python train.py --positions="rope" --decay_shape="linear" --final_lr_fraction=0.0
Each number is 500 + 40 x the weight over its row's rms, rounded and kept within 0 to 999. Layers, rows and columns count from 0. Numbers have three digits each. The size before them is the row's rms in percent of the matrix's.

# layer 6 attention value, 256x256, rms 0.0961, rows 172-214, columns 0-63
101:519551482468563445525501531508462510517470439482459518494502487417511466509477542516503457444476492530516482475498464474537530507514497513541498482452490544560487525469467530473493470529521524
120:495516485492541507475537495526458562526552482483498464555490488427486473523511516530483468454367470587545530375501486513561448502496502517512483535533519531444523537459527509534494509543472452
117:502456539513482504505579429511518443486447581444483460514498567565490502540513490494528482490432481573533561486534516518492558541526509510519518495487477601489409530462503565489479471513503495
111:496525457530522489515474521478501456547531516459496526516521466429505523599447522517488413448518503598562480534499488498486463499488509454460424505490542531544484514510424467499493463467527536
109:484497492556518511500469532491507486537525523543473535527512511483517522494511478505502483499567455526505528465541464499480498508473488511464457480505489504544491460580489466543512454467508561
104:495470473490553494518482556503514516468486540435507540566497459486472560503491561505524472487403486552478527459475405493532471513535477489549466470505554522538469513469506579552481532518486462
080:446474519478522438451528487506499463525533551442514487492580462470527455567478503544463462509483561549537505500499558490491507574495475487563457498505522505449399507473483512504494463513467529
126:497478478484504584534513493489503490509448478501540503488500416543556511514501493475469570499484517480458452501396510481533506443468498455487455483514497572508474508500461506496505477558477398
136:510560498565526480469493457542458568519563466502477504478512522475516353504501495539473513505597512451519497468462538521534492515494501521463478540506467447545518491583536469509494468495576501
112:541555438378478592527519572481458451489525469565545475500486513420470460447528459503426548464541497484479533535528470583476384494483507507429554567499549549486526502497521450552482483462517479
117:505456531440507484450480457508494524556504497424470438482459446492411491565502494541531440538442534508520557552547574483451481510568490473438510544523496449492527508432508507490487553531469528
112:497469475477523557547522510526537483515485534555456510489545493482506471506553514499484458543493514552464508574514533467502502431447473501444473482514548510489423498516424501533527514461523507
120:515542462402530548561485514526524590461447518507446510520530478434467495478496467448488533458499519506449506556559478519487519507394526511539543500496454486396533562448455549534492571497558555
113:474532456539522544521513491571510531531560484563521460423551470544493413536500466492464519513493555525514554426480488498533563545456485509491464514499485429433501570551522503525518501515502470
126:514435519552459489506463503459531507508514498457469486458501466507579534500534516508496442528562507498459479592459548470501526423524495439498508478480474507533492434481482532443514529445519491
109:522484501540468501522509476508498523504438486534500523506491594577475525476482564481503609554508428504504515539516530459485541461478481503511506471491410538513453496551496602500493461436527515
109:511447553596474424449488479482474458495470493479504504466432521543535602483506513507531474558493501445503487522418495466507552469557492470550460446465468491621532391527521531383535501539517473
105:504484481527465495506479437487513610490535547448496428494478455533448466524499436494510503516493517452557538547512566504499558478552507511504515511523476352447507460481530528476533581502433466
109:502463495546455461511508539527511421449510430572515514414532507466515475454508488521471500549567466585406480524463554489480473454492504541490482480496520573523394457547477505492484451418489509
124:499521551519476485495512476544530511470503493512528401449514522555506447480505436459465572546532535408529499521503560477497598525523465490531515517483426470443466523544547585436499470514463457
088:528531527556466535475517503491474452461488486500485525521435540484454464521522479545446537578513440424603513483546591501499425487515513560478513515466514544520489448523598438500500442464536475
089:501495458510513525537549508598529396566462532559524503465490528539461508531532475461488472473445491420530493510523526541468507533495497462538488491487561466543471520502490493489458464446481378
086:470504487526467437488504448490477565584477454456509468441506443509538459466508620538479506497494563474490433575497474484500518555499504450529388481533527490514508496499459493470524462487472494
087:520506474475541438478543476522484477599526457519495484493514492524490517494480492522447457369534525535494486386477461502487470536536516555516493507563543536462485574504434516508484466455522512
078:515490526524476571483476495520484519471460496473482485534507486511452512513508508508465546625462473509535483559511557446508454491533500540456516514481503545524539477480575485477519512492459503
097:507513514479513518477513461494513434558503497487498515517518515552506507543529465505460474423483497495562529460473477480473426455510513523499582511560529529454543533498479507404501492502522528
095:518505487470556559470584548488488445519469540510506527426527493490541440504519520549501459478486557508552508474509496576462553531486477407484525503501519451453499468505511471445504527507530427
092:492559497567484512562502546494482487410514524511496537493478507516536462489464512468468443470472495516602509438524485541506492551484495455502493484474531533504452492476498451435471545509528430
086:494549496450474525547550541515488387441450503449464509529501492472458535529470464457516494467401509498519452534500501534541490493487498435517548461487444538445488524450574524551537508558449497
081:529480453518511522510448464500533582503469499496531496533476492486517525539520511494510475580493490509622554566485519483525510476494503504494502474473526469507517452435531475419527612562472513
092:485480484561571506426528465428485587457517551472510564543450545552519516467467499470459557484477524479456548511449519479513492408494486425492487477523452449485478575511530514572488481553501528
075:491506498456469544509455500523553461467533503491529463515490446492471470521564446448538508458517488491588513595483520543566499610558518453521485580515501447485443492527424498454498532484517460
077:478487543480534437506503410483518492558539527511494482526496581517516515507535461518542486408545506448531539480509468496511530596554510451494487505551556496527489522523456494503487424490490544
094:510502517473469498468555496463504578503534475474512468453492395451565384441504454499504492475528490597466461574548540484510579541510510486512455490481539521468531437513513489460516576542437502
084:519507467485473487472494504460530549507544532420493476486513478442494467448486474466486477404531529551438518527496466444484494555481516452500479498525479574497477540477447491553513517508514447
069:521502518499559492514552476615472486530479490429464524532467574578415577544520524504497489491422485514453493445510499492517433409536475505531519472478536530569494501491528487518539545517469514
074:507549488471478541486529502527543486513585560525461462442529466432528446511502439514532476467535507552592544536539475575509563569562484431533530568501467474459459458582493473460524562501523498
087:481480551471502574431548454520480466445512471454514489580455481488497491428506539481491581520550511456517501463515542502558404478564503562493476531511489559539454474477540483524492499492473457
080:530489465467553437491466437488504480641542467532510523566484575583505541562488541496513443475522490452491523409474462477494470495511515514525472483552545507536574563486493540508477516504525589
089:505546512550496467457546479480506608559520503565527469484512420502548468489448525474459462551521542587467462503501492475475519547451500498479467499491471517430585541508543461404471510540451531
085:521502536485503489530467423487542530560523439565476495537493530462489544503541428522564494540479459475556513517442503509494531515481535543476566456501538432547494441523480445458488486467562516
085:520514473534555441493495494555453401560500495453497520515476600491465557562501580551519490530428470439573475505502540474528430509582492485559467489476530499555507489442521451497521473520482493
083:482490544507488562469501488454533587451510461492474496539517423434458478529522451509526564644462481556538462544485518525447450419501523547495576512448461463501465443533525488499499523499511511
# layer 6 attention output (transposed), 256x256, rms 0.094, rows 172-214, columns 0-63
095:447513510545511523554463533517487501442500520511484422459529528485490507513528508516496506439475505508547541499460538550452462477433439515483540526503484417495468493500445487501503522460524494
101:468538478490494477502528489515483508474525517572531519516554494491490454466526535549496459550447571468570525427480475501482456470540518514505504474495498497538529478452481464551466508526441489
110:524469506479477412465525498494464511512464430477436498504493478532460406480542523435455432505562515465475512500488480487486499568497573464511474448459512517458483454513466542442491459455486480
105:478531494492486490513504531476495486495471511514563497456492502537494545561570530494450511519485549505565535432548505483409498522499446538495476508541488487462472469473512564541540470421499441
108:502489485492507431475500505509523458487496561460481414438577524516476494496578525470518551371475496510479441527484502554471502420489420509452529558522483463377457518539568500460552519537491545
102:502504503467455541439500480493495482495488462484502566537521542538588434512542534542525486473491555499573441450495543513465472491478456497491503461510453529461490418521435520494557488453490468
083:501502485460482449474508479527471460497479486530522493478535565476466469472559531454451531561500512489525479417601512500460502500574538482530486549503532420437491444459483525528507500484510475
120:523533471465500506493518517482466480507569516443504531434438505438510503450470529491500572477521496556526525592518494464495540519504545548495445584482498477580530511414489527432490554526474501
124:460504506525606444563462535485454449518519480485540486492531507511479538499440443476510537464457464472483538520472491555488433475517496494508521545465525465434558570489504437516477543551514570
106:508483539524497515505485424503478512412523486525501540448424518504495495496458504501495477471440502527527446538458439456525486519479527497505492470468428599569564552486516509476466502544450515
122:488524488562490502504497512499503529466443418524534570538456454465492493545479475491463391620566525496536510490541452467508516574540505482554486400514574527548527489490529460514449394468551477
100:499456505468501447473494459524477486481525485525500472466454473482510467483546480495429423489526523613518464557518464448462541599527527478496396445512477492513485471439483506513488403536516558
109:494495535495483539505527474527507535483531502545461420489537496477475494425505527570489448414565487548469507484472490505481476501481455435528509480547517474559433495473508537454485500492476493
099:483499500518496467427511559494474509525580454520513502505556515435438497439492500565419575533464476450443544487472478480547485405508544548505488491495487518444427529495539413552472485503513507
124:512508459529510483507539517496475458454429414431500537498364496481507517558567501490494469571534508464504576508523486540466556547436557509490439490508537472513464488485460532516483480428561521
107:506514517448474503491517518535514522573552478516412510513478484531477411437477487485610497430512450557507469615524557507476509558466479546502476436493434507477442483514475548473464443561496545
107:513527473600501492498465507516501486510449484451472537500437532549501474563518444470561495529540489487516501582464590534497521510466522495446519497429554476470550474572387508488501499466526514
103:513479523509498503485485468481480518553442427519494456518516448485538601437443518578501460558502521460480455498551485544547478497541495476526536484483543556458542561522507457493456512479517488
104:545458512470499535466545493514463504484596490475502574552522448530510426501505466476452539538479416561526540556518565481475496506465543567464508515482460531467480494491537528527519417549483536
103:484527487498494514561509553505544466495497455470466457508512550465413506447484498507497535501517422435408492542449507552555504469532582514532561513467491477521470578560494444493496599471520486
094:514470511493507443497510501478510491513522537452460435497485544575429456561484477468509516513530477551417522568494437533420533451464451523505563525396488533441480547545486479480495464523445616
097:556498488509442478518521503456538535476491467482545500458439553547500509487537471430405483487545469509469459610456517408496533574558474535462500515592507525515489550521502529426585491496446425
094:501498497468478498510491578487516469494521550532529559481445564455453510511470543482475554538485463545524529565490526472519448514573549486506484527501474514492457548436498468601502492473493539
092:448512515516470521476442531534506463397496455555530594509609415487552446476480437525511507458472448524611454491469594482458479504507491531500495463506515487504504436456527464482460495581436389
083:482515501483462521510517481487490494546495508502470469541575492567465467538469521509471552463493502543428507473549477600462507463470477496459511535455540518452509515537518529498468454465550537
103:461499494489450482485478507556464504478517529574527507536590469533443492513435525483559519441463493514508508421510503529500472511507479511476480525434562538504491434471450464477464510540514416
091:471386517537540440476434506524448488498513492476538463519449536463491527492497507441473468492486470530507453619522483483604495502599493504470468486466484560527494487482494507462506574546480485
104:501500516481542477476493517404497501481505503497545405555489587528501531497465556502499508502492469455489507459419489476517585450459530579538513526487497480514528514548454508452591491459464428
090:480510528507478504481533476475482496560512519617548458530503466507485561535512497544542497537497538461491491443506543471475523493524521532462533482542477484511585471579533507478478534527498502
090:510517480499491468474517475488515516506517513436431433518475501485501478521492569475492501480464530524431491527479484506487443466468507414520517479398486569454486508449484500530548464457513507
095:486474485498492551527448479569515522536493512486491473479458546494533554512516510477618486520479490462533444459499519508542490518413490469534545567463456466542544518499440493505531511480526479
083:501521477456507458518558505450528537461539497522552530514448610521530557467503537471464501535490486479410517567514481480500489468485515469544529469528456569457528517445480456490563495465497521
088:472579457507513482549503515523495511483523496539562554491548520598555479400466579484515452430538487496541513498498543542513550518472493473552489488584539437398506522472454441478496428492501474
093:455513508486553490512467501502494484407512460491552496503533532403517492496480565523421486556505521469512537454469467530556465386492506442542501486447509455445471476481536505551501538486531539
086:503534526526525499506502534497485545458521434574545592508485435476507533438532529521497491525460560493616493506510551433543466478507508509501504435545447442561563426514529551463457547508500441
076:520494503510474498467478482504510513452489525437409483495523393508479451490507424574471451471503522487562444447457549575523522530393444509475491509504480513488484520578528504505466464523500515
087:486487541491560458490509517476443472469522454545554553497495585509539488444502543485484450544483464466470494543515469481574515448523532474592498459481505520478523467482530445458559600531510535
088:525526482526475518493438507502506515493505487423485468527538501518531505533407531505605543529478458529477555499507496597502530462406425474452488548474532519541554488508471453504452482529571568
086:494559476490486509538517552564530433449493508482499532479541457517490474502482560506532441489466501514607485481516515497478459561502513459471505498558471517479461532505483451480524447455454479
088:474506514489500588524478508519498434529439498469518494485538533455484528539518532539523585471449429453528554469481537489533484415576523474547494509472525505499509536467490497508528557451517436
091:498531475457511408505530460480530518505507522456390505515548459570501454462514502537468410487550469490465535464474549578476490524442515479497525466494553492384467540494497480488531365502440560
093:492506492519458515466503509507478474535541558470462478465480416572490504517494540504469515471540548512521477554519493505477511540453466526474476537505498507469479504503548468470532501484452443
087:532436485509512445458503504559485492546474512446358540488538518514530426575498488521444502464527466546381537512544459580543552496472481497529519468466512490487478475503508505448520525570527594
# layer 6 attention query, 256x256, rms 0.0895, rows 192-255, columns 0-63
099:472383542516535549579519385605448509534500548515533535445463563486410467462476550569480563564494482445473469540546522443504454487477519503528572464450509463567538440498516468440472498464498529
085:510568514452542424486459543444510473537512445464493500462479520631515508481514528401517432453506556471505460501561487503567493476548435481460390491535529559453511589498482538509507536519485507
097:502580481405510475392498512401442480512553369507533485468529443565544467515490461491453459502500460553481512497391505507520563491566561421529481517513551528491576479504514542488566528465497467
099:512433444526444439569485480576536532491449503495505504499418518406364524454510486464512498513492495476489493456615496460447419534447491527502438478537448494537444545502461418554414475500489562
120:476452533499425431545522477561514570491539469471515463535467491438471515450475512491531562509488499492526434520623494490478448564542511496516410497499413510543488503504493475551436479535522494
113:510538471492530528494528531443469471490531496567501498463585511547561424528490465499431464526493490553517554514396505517428541450470549435507536536475553522473514476522563499515532496476456565
130:472466537512498452438456519510505504577474527453536485480436513508473583467495509464558492463504534428515403525562531516576492523573422570478492476512461461456542531484449554467473524523515481
131:553535527455551492476458529437466478461508547547490409396518515530459476472559477522459449527489485445524460464503471500488502470555508455514514491500471498525539492520512512472591558496475469
115:601585450453466497492486563457505533559432532463514443478441419502440495462518516477514492465538493514495468470576456495572508510511480523526488481500465471471493527464437526449515549537549505
134:516529471457550538558551506483420466505496566552510473413550501596527456497561565527480473459469501516568499504475522539486486479521510483492526553499555489490469477530517517494538545477482499
155:419413554561479474431445436523563502513484462463492557556475527497523529516454440532505536478481524478467493567464566480507502508516451562460494473503517513492528497482513521511424428512507511
115:561526488514560464519551556487439547454542556590495448440567483554428512501548561473469554477546449492501459552473506513418489530513525438505520516500513478470504495546510461478583515441500547
137:416456543596436532466455474556571463509499465470482523556433533442500569480417498487529457547463461454475478524509543490545563457491449527523492426507450554474522539494475485521441413540515511
084:524514426500509437472494495468497453457487461484453494420479461496442472537461511473503570456511506492555478520475511460458461512531477486490484514547484480461485473516502510526469493512523566
104:465502532480466498469434442491544465532483479532501526483458483524548572539475438515495519483508530494550511514445533485466482523522481523526487448528552525481495518450484550532470432550489558
090:421462518523556507526470563500495417444468533589514502456519583547536543526511511535533410459506506450521474456445522541536467494515408553513532521559508528514500526428489516513482463522463488
089:422440571542482504549421525519523532521504458548458542581504526435508533507434473473592460494484494513432495430468497585525507540456448467466570513479554543521514529478503420496441505466520538
086:469469535425524527586536442486522514512539514525554497584443567443557577495452465478488433543490518518518506475530511533484499503509488532499500515499521494554525535454462488528471434483452487
089:552517501486534575467481492460470512530411428436450428474489495511433388455548517500534552512527478536442447517455440465530474472449506514485524488454504513503514486486522488464524518453614498
090:479433520416479434465395468442452511444445462525530538554474500446582493552473404517525484502555527497457566488535497511509485519461504513515588539512532528537497495484515502496423544455533599
090:517493494551507496377517453479435497548472456451447549539567468508440448493499523477556569515514457507491460525472515488535523502504482442414494533467507527458490442596545485464520488482542465
095:591621368445508448473532494436490539442512522459493524498540452483496432516516494504463528487544503525504542519497486509521449470471571498493478569510469476512494468521489465498514554500480488
083:485489519479546452519582543533470490423498499555535458429490567566469533469540523513399483479480527438529425445510525462445445468519469493557476510541466480582535515465535523525486522485456423
104:580525504459538445453496471450510569430542463489475555546500455490438465557490475573494538491526468525436509509481507515522447496465518527442549481459499524547476482562541499471446497488522557
079:495481479494530425571499484523480529526518480504479543423501487527486522474477555479490477511521569528469542485558470454533527491442486466538494468477491544525386444527552441454436557527562573
099:503573514434493517387505545392475439504475445481517457473497479531520514547516490512479465462505461516518508526423491511527531477551488506509488498549559492480573504474516548477551487503499455
082:486473552488462544533549441575482527546527525509535491486559453408555496497490473586510498511453480555562554513480520508510545539507534493535585481470559484549495444483596453494458452486547518
103:489480547461510449445436554483522474494464465510544472496446507568488522467544440467499491510516501417545459477510500494482475490540475504473454549533473530489547527489437531473521507552474486
111:500447542498512448486409524478524463479476501460557479502472530532516550414536438456512458513485511457543430480543518475544470566579454522464474513537466492525539514469452488492511504562482505
099:443488547521471562563523492520510552488539473534494533599552512436539496517443532508580555541530466499431566483464460531524513531472542460535499497449513499564500460483524455490492476507519500
113:571550470458536501448520532436472459490481542520503398404484508523453476472562482509432427521474481490544469489555439469471480466520527451504524524550491481488543534496509505487585558483476465
141:561570401491519514539556482496491507416511496495496503475546500509502413562497472561451547509508487548458607501468451492418453437400568436533513541486546490510431480521548437527509532471485535
136:555533481476537488494509503454418485499489507536474442395527515579499466483546503490442490492512498515510488519435475512455503445488507418554548569474538480506450506557506496504542573449477524
101:336408602561460531534467547570542502507516456525480548577535553436544522471504531477519421559443452490529419489544558517474491551520460492469513479529478527582534477470520474520440424495469475
128:430435583496511536504485477491510492522527533534543486488490525463554575452492468460499437548468485460578379506489550512499502542593417504447506453521509512491564498449499564507507465550495508
089:545476490439512459423563447500444536436477433483520520438456505560487453477504479541388578500557536478466485517499541443476469425535549555512474491502445553533519500515526540479500467496479519
100:493521526542537426459471454487556480522500498506464586471500467474509496500478451510511463480525510535528470504466508491472442580518456512463479522541553527472489451439507524528445453471507544
089:554534522460513500486509492508501542478553434487487546596508426444497458457461467484519501513562472604517528488512498524520481584498546431417515505488470516533427460527577461487490516443562559
099:497497527512488490521519519549438467560500521500529456462529486542546533455506602475458480563463470476551498517516474509464556511526513491455461498508485499458549472506465495495580532516467455
097:441490493547514459506542573522500406554489530526557472470544477495511498522495498442537472487470462507549488529568553523456497600550425436496515530540593501439469445482485498504488490475541523
097:469516529563536560573450548508557483539497537501474543538532573529526514482519532517519392496442518515546517415447506545521480546468494514480520535542551460537445525411437493522524454529430412
085:468534501567455552466457519512551500537536499378466586568539535504538492483509510500521471517464541453536506477498507501602512538503497432471539510511507435519478498497474516475551514538485353
087:541522467543481486490518502477541537476540485498479498544496464461402515567426487496514569446553459497416528526476502539508508468432544427525501502453547506455441533561509467468493513501483516
086:447486476486463531629429492521530486498513482563474515549437510468555529537456446558577530440534504467397600449448482523487556494467466537530540465520544478469484548467499497546466497520533567
084:513489476524492436383517595447430524491497495508533486478538470530463494533464496479508551496544458467496509573601480548590516523532464477505454529501480545430470521525489451416494493505580523
089:409465548542477494588482564546487521533540519529502541511511544484529531479471510487538467499492492473555485484547526555496453611533439448447496552514523466535444519459454459532476494484510477
079:558580410503526452476481500464544569492564482489498556516514416540465459561445462543507564435571465508425599538453481527560477511440513500532476478486525496422451487524488505531525495508559560
086:583526439514511554483525472490557543500523505441465528568469463478473488547432500539518526490499494544389562518520498490513519454443564507498491460441517472456464467554500511478479524486491545
083:448440479532455518521551443555472493529476479485497411450490468470495500445491541449434504528487468496476453531546496450424579492507464438515476526497474567466548540503457512514478562461519497
080:557534437491468522481472464490526548555444508451473545491435423513520488526452475548503551487528503516440562530449481494562558486484548565504447421452524489471491493505488521502489499550546529
095:516522448515528458530477534456560535473558514468484585587492529496486531553474495509515547450514500484412564497407518520574497477438488457535551470496532461507487529552523502480468479522468497
082:574556447470548397404552519429448505420524502498501482420556449536421392492543500484420553477507500511505480526514482454497434467527510451519488528521494538498460483515573477461509536507496523
093:523530445566489515460532562455508464498464501408451464452495532542403518545491573479505520428525530458474483489496478482556454439456512471549524514465508471465422527509528532480526524460500399
093:497542429544421531483437455494555456521462542396458495494451437533516493567499515530478456462504610460467586499510464441573519452451532544559462464510495454474506523496480532514518561516503505
085:476493441494525394461512513481453431462423530469437470400510504516480460547564513494468557424553566514504510498453485478467450464444482477590496543508556508521417496507561540532436539455495550
078:492506471428557435498535502514520381466445537508512470419498513547503525533569469539478507438518573487521534475494479481384424461467506556559525550566578507515467444484542554524451493460444508
085:545485479531549516509532476478471522531471524475466493499485519540545486418487561461478495529491513555488468518443490470530507527533506518463425496523455445476519469486445495526559456507493453
090:478500531558491432404482548462455558571471468420445484533554444496478417451512469419517546523533492525448482523490495505571538509474488456450499549464517497454479511532512488465530550442553485
095:473467494500506523529481552546524465447519530561476491450539458507465516501544567547471427463522429518511458451496544486515519494539524567501533419572479512494495508460523545476462494566556540
085:487489509459524435518525545519480414416502546537568538469550506571521481493530538548424479489469535500577499492499561502478457601578469504466520506577463482530553451468515543531509518501480501
094:522544512447455502427498397442471492517547492494525494540531428449564415456504403490472432562523519587468544495489474500519518481479519513448523543462487541507534514483479494455524549502548539
085:440538539506534581590497515506523512455569540515545522480477564527492557527517494522498401492411542441568458478521530551461427477474444499513556527482473501577508571495435489538497496523448428
087:480449555472455552516521536555535531493461508502531453547470515460482513477501517500497503524475485466441509481525476496585579477520495569501537436478426510530556576484525496475472504514546482
093:496481481479488485460527509522509494462495513451529556527484504481520499474536522484462524481583515474506495510506553415472504564542507501507516467509505457533564456448538508522527495450497451
# layer 6 attention key, 256x256, rms 0.0883, rows 192-255, columns 0-63
116:546565399435509443525514563497538465464534535442487432400472451548517481557486516466483517413456505533467545465481518403497489455426519443539465540566523466466448530526466512493537503485473492
092:478440608475527567449468463508482412551452509550518466490468549468477557476513480507540451549522524446527472456473472568488484474568522541496562497471473520507552479546523522531490482519485551
108:521499466542452446558473427513539524504471527463451512560509477420422477591471532441514514516478495483489428534591516461512463540448473514456433473520551518519517534503451462474509502504521469
104:518479580464570538425536479477471478487468541541510464473533501469515516473545504512506415517446501543502481464475481582507555510505512517542532506439531489511427457473506528539507490533406522
078:519485536466653491430520552460503522455518498465506460493503533612490547522553448528439447491449541530438496467464483522510453430510561475486523483494506444533448527521528533537535526549483496
103:492478528506501507508539460523474478545488385560521509511502428485480476445536556570444478457531457526511482462473483437490539616461578479537488537484536569521562422540469475454522483470613451
121:507515464538498514490469518416529544513453603453531537513451562512542538522449493453523449477486589467517504535527555559513474455511377520495484503507506491453454554457486570541484546574429528
100:510496479488483530542552458517393528495511461574507539505515461503482480498516642577498585508544490492498544510541489496497532526553553461514482542483456529507524431524472457452551494482575482
096:472467505552483541533457512493546478477387571490477539517426485399521521511482503538490454477419542417518486546580519533467514470482451542483530504520611520475487496475491588504523523521502540
128:529582503412483494509505608486464515497539490553515444464558423498488464500560511469529520498570445469492515509514463503412494572541610513516508520486521433538525426473533449460579546455475485
140:472478492558497476482483516457580531539441523424519590482411572486515565502440443437497437463438578492528462485499561554512461459495407500502485485506532501462496558504489574590433488600477504
118:520466536444569498448573400446419539481576434514498479500567484505509499480532518498477500571559426512435506485425466458464546524473569467543495474465451550547469475487517494494550561521528475
140:466532503512487526515490460492603501520449521449531543547400541486496550516478458443501460529453544456538439468502528498538429450476419470488533461530559510475542542518500517521423452562524527
097:509513532536494418515506519459555506568436465465518513490485570477481555510482423483471399399392513545537422466496472500507476516498466488522487515474533536512491509525492507587425546537483522
092:510447487571575488441545486487467490544473568488484542500480603518504480493471522538471418443484520480554500484529513546498452500564388492504452545518531498471494543510494517536535492588524474
100:535539511474422512521535483506554504573533561500529528498513448480477523452597472403537480489510483448595458430539523504476532553524470496522508534545494498519536515508512475508490490466540430
096:477472501464578563463519445487423437533499523463524494478535440488540523496568560553623575537530547504487537526495533537477569487507501461550498480482455511471435494484444580504497463550463531
094:467484521492523523403521436455489503480550471490480450515494485473497526438516454516534434522542464471549564503471523478441530488546500463522557435506492481472496450526501506445485423506578499
101:521478488515521497583505539560553481485448600492512519450509543603533498482468489562495572491457573550449514502575509522522442415536492514514475554476449445480444496475527531496499580503437520
091:510510475495484467447511454519460490455480497458468471539532450465505502518502561545527550549493502503464561539496490534496517614480561522466474451502552509503502578471489493455464445484482551
101:605524464477494487546496553513471523465492529481534442426521521476460474542523544506478575509444518569482506545490492480522505430458522484511494513485469470494444511480513535509532547512396519
086:521565499482401467561485520513599514478511447484457476492494433477495444521469433415516551540450480528495484488458488467486541518413564488441512504515532509514475500526524481519407478463499525
104:486526516476459421494495478494535511523517417559470546582497516515515542516450474464501474518544476460490499475463509469491507575576545506478540459532475562529574484521539435543467509453585454
077:510573454403461497547494550489495456464538489512437480480502456440466499545469504445528498502401516490538507513416492545502550476445485438475500473497531469507450482483556500513403495489475513
122:505502478508568551554570490551503530478459546495477524439466547585475496543476489537486541484446489493474549517514479479466402440418516502539502540474516461524413521443534498564507524474467494
096:522494526495489461480460460522526466509566511488478489575480488503481496497530513414526446499506530477516439458523513492516496600530502538460458462544481562531542530491471521467477440535541469
090:485507480597454483595464482507535513482493454477533572571508479475533487464450477562467558515547447510436576505538481439483466562484512516480454554504534503486584519469471471490497532451516492
102:501411570510571449475475447462525517525492457481488507552475510500475584495460452476523422509418504506498424470487522487494513486503447551452480405511466580537544525539556524436446430507514496
113:469456506542515496409523513442505538477484475432513499522433562542511580469442481454498491514465543571486489500509503518530504389493413553446492418504442540499486536495512552488461569538465532
114:442508522511487511464537511562483509506539467518489467460558513562531526480497535558499552523604500511406552538513471487570481512514509463474472513467461474490479498546534418501508517513572488
095:514460528507463537581523471498465485515472454561502528568502441447486474464500614568509523478485508479521477461567481466502583583487563491509472505488506539508612444491464512420523467446625438
113:515513521470475482542513512549513457483571430520468461490572445474461441490530499519494534525494405509482498466449465439504555540458616490521519493486484494551509443525524421449509474421524470
141:534535499435493512507546488549437480473503461541525447508545460554495430505533565589491576526590428522447513514486448473471519574517591520514523513519443504500533469466468444460562571417536522
101:447496513402486530487511475524479542490533465544546510534480451486527584517515519477566504551542458515569512525482499518438575571525527543504562465482399558505465497483519510529480463499490488
094:491471514526567511436523509451458519516473548491533570498418586513529578478448524526503423476469546484553493502538543542563457486571343501532463468528484503469510513481505537516505520587528458
096:499480488517429412510476489478579488481485463496479517529445591565472503471415415408415499463459476507483490426486510466539418502492496495433497524546520502498555508509537438508413552483531450
112:463516511536495488465519568497555467543471546477519500474485529471560558455491503448524468437463573495543452522521531539560470461546318495540441510539479519447480510491491532549477492583459474
109:506457488519555529480501478504423469509514535456480417429540529541517508493454526505529570532439477585445560488524452535494525427465479471528457530467441500492432490487483530465531518545434506
122:513455511541501520481503467547407513462498514593528412460531503537510472503503562528468507526583455491474497528533428495497429504531557491488488558482426530477510463479523437456592505482499510
100:488495568479515589451487541429486518553491496444543513484490449470551550450577518515591434497492528571487470512477464480488645515461449499563450479513510547510519473534449626473569502606415503
097:437510519516475526490527572527507453498539558484532497457567473486530584412563467455506458466546520444599490548584540478463505475570415502539530546492466519484513428540506535500534436468487500
099:583534461511465505545479603525463469459497534528506509448511526457473462452507508493492588538554491547511561590530551482540545456508434537450526521507443507495473487527479493447565479424492533
101:517494488482574516504519428454508475549506489410474537487540534501502450527500518478556523531496558493398529504422520418520578423463474429521461467529566514514507510582456544508472528546549514
090:483492487518582526489447438465451452572482576447459525553529445475515502517566549510558438490489500477532433509531504591496492513471513505552510458504587503496471561445430532523505467538436533
094:534470518530534517479490479475506531498514452419474506534492497512502517512494528454499527527480504511453436451450441456469556475401525458476424501524633528546561543545460551455507550486517512
090:389461553499595579405522481469440465492545463439492485505552456463579577453526531460575468493556508531483465535487505474471594473440464406617452454513518559499417483531434585438559462523491501
106:504534479541559516544479533451554462527513530473474442513518514482481473503499513473459434429473518501546402455527477523536452387436435456534469532527611486456523544526488560477475508527457483
089:510507475555518472541464563478579476446488555393475533455520536421461410541472498460491507443387561487484509521502565487553424439486456498527512496488608441514466475490503455530455534526507533
084:500464538471511580498503403533508476502413549494516514530434504567551496536514481558500530571509547545433516459514509448524451504464487562506528507527450510489523502513459547477494507537490508
089:515475478568566539522484557480497476497459588498471525460441518493507497490492517527454446411478543487534476511555501579509417405494424517509476545487559434449474525460468517486518518513444519
088:524513477506499529557502513430492496557479496507475506534503464419451488471584501467532426516507506483545484463465490529513573419433452469501580457505564514477528519542502504520500463430515508
084:492496528469450443573502518518585534525499426510489542553462508519470516538474468419517561505445516533463504425477467423518545539474538505439470506512509526552572506535516515550391538481503505
095:606497504497502478581526508500576485504447528439511560510490561523469479462510452536500528495454539490431555492475539415497509465535478526477541528500536508487525483566475546510497551488534517
105:557495491570491505543488507542514506519452521517490586517449494510473436526535499548482533459491513526600462484508516543539442503475512584427518529502554491498546567529430436514478459453535553
083:581540475488477446534513558473557449553470544536517559543503527505491516506552527586481417439525549503468559438446450540444537576547548611512515450489515513531520568458521532564478487508464487
093:493546510508456430508489547449582518541515485492510583563531489451503479466504496493563420428490487515522549472456517519480524669569517542486484474524532496503525496482515467527480504531525443
092:501502512591471493521488584547522535481462518544542460462485560498485530459536465498418473455488516496499445487595470500508346393480488526535527552467479508496493450495509461529506573441423500
103:530476466545543518516522490542461508482463544516525462473475502580541510475496567584482584499535540602385542534532461468505525446460472504463446549472438504518458521495446581475524544487412533
106:528517495507462498531450540517515472514460535510477590513469511515473528527502489387484504524431528471569432452533487579479499483518457513420483550446548490569530491512446467496498565503462450
094:479549526492410479493467532443476526498556427622499479520466465446504581489494449400486464547477492505586475494470479558468556574481525571489465456506492560523526496487571518509504455479464505
111:499527471512484514502511504551514521503502503500481525508454489572543460520453528527523635522486533510464560528536531513578501493476511512417462528506440440491499521513498467454460505494476506
109:464535521393471526473518475514510464509589483510480495534539453441496507474482453450538464495554457410581495523432557475487557556559520441512576456550457499474545481518548436480480425451611477
094:490461469502530529541443489516496487475457565531462543546442464581477529468464515540487531609519538483451523519535488556440511474544508524416528512501524448528511524482455516447536454456515519
090:596484495516470493453495507499462555468473476516502571524442546483495498444483464481451514550471439628501551496500526544492546543470443617461508486485431565534443511508486448488519521478503513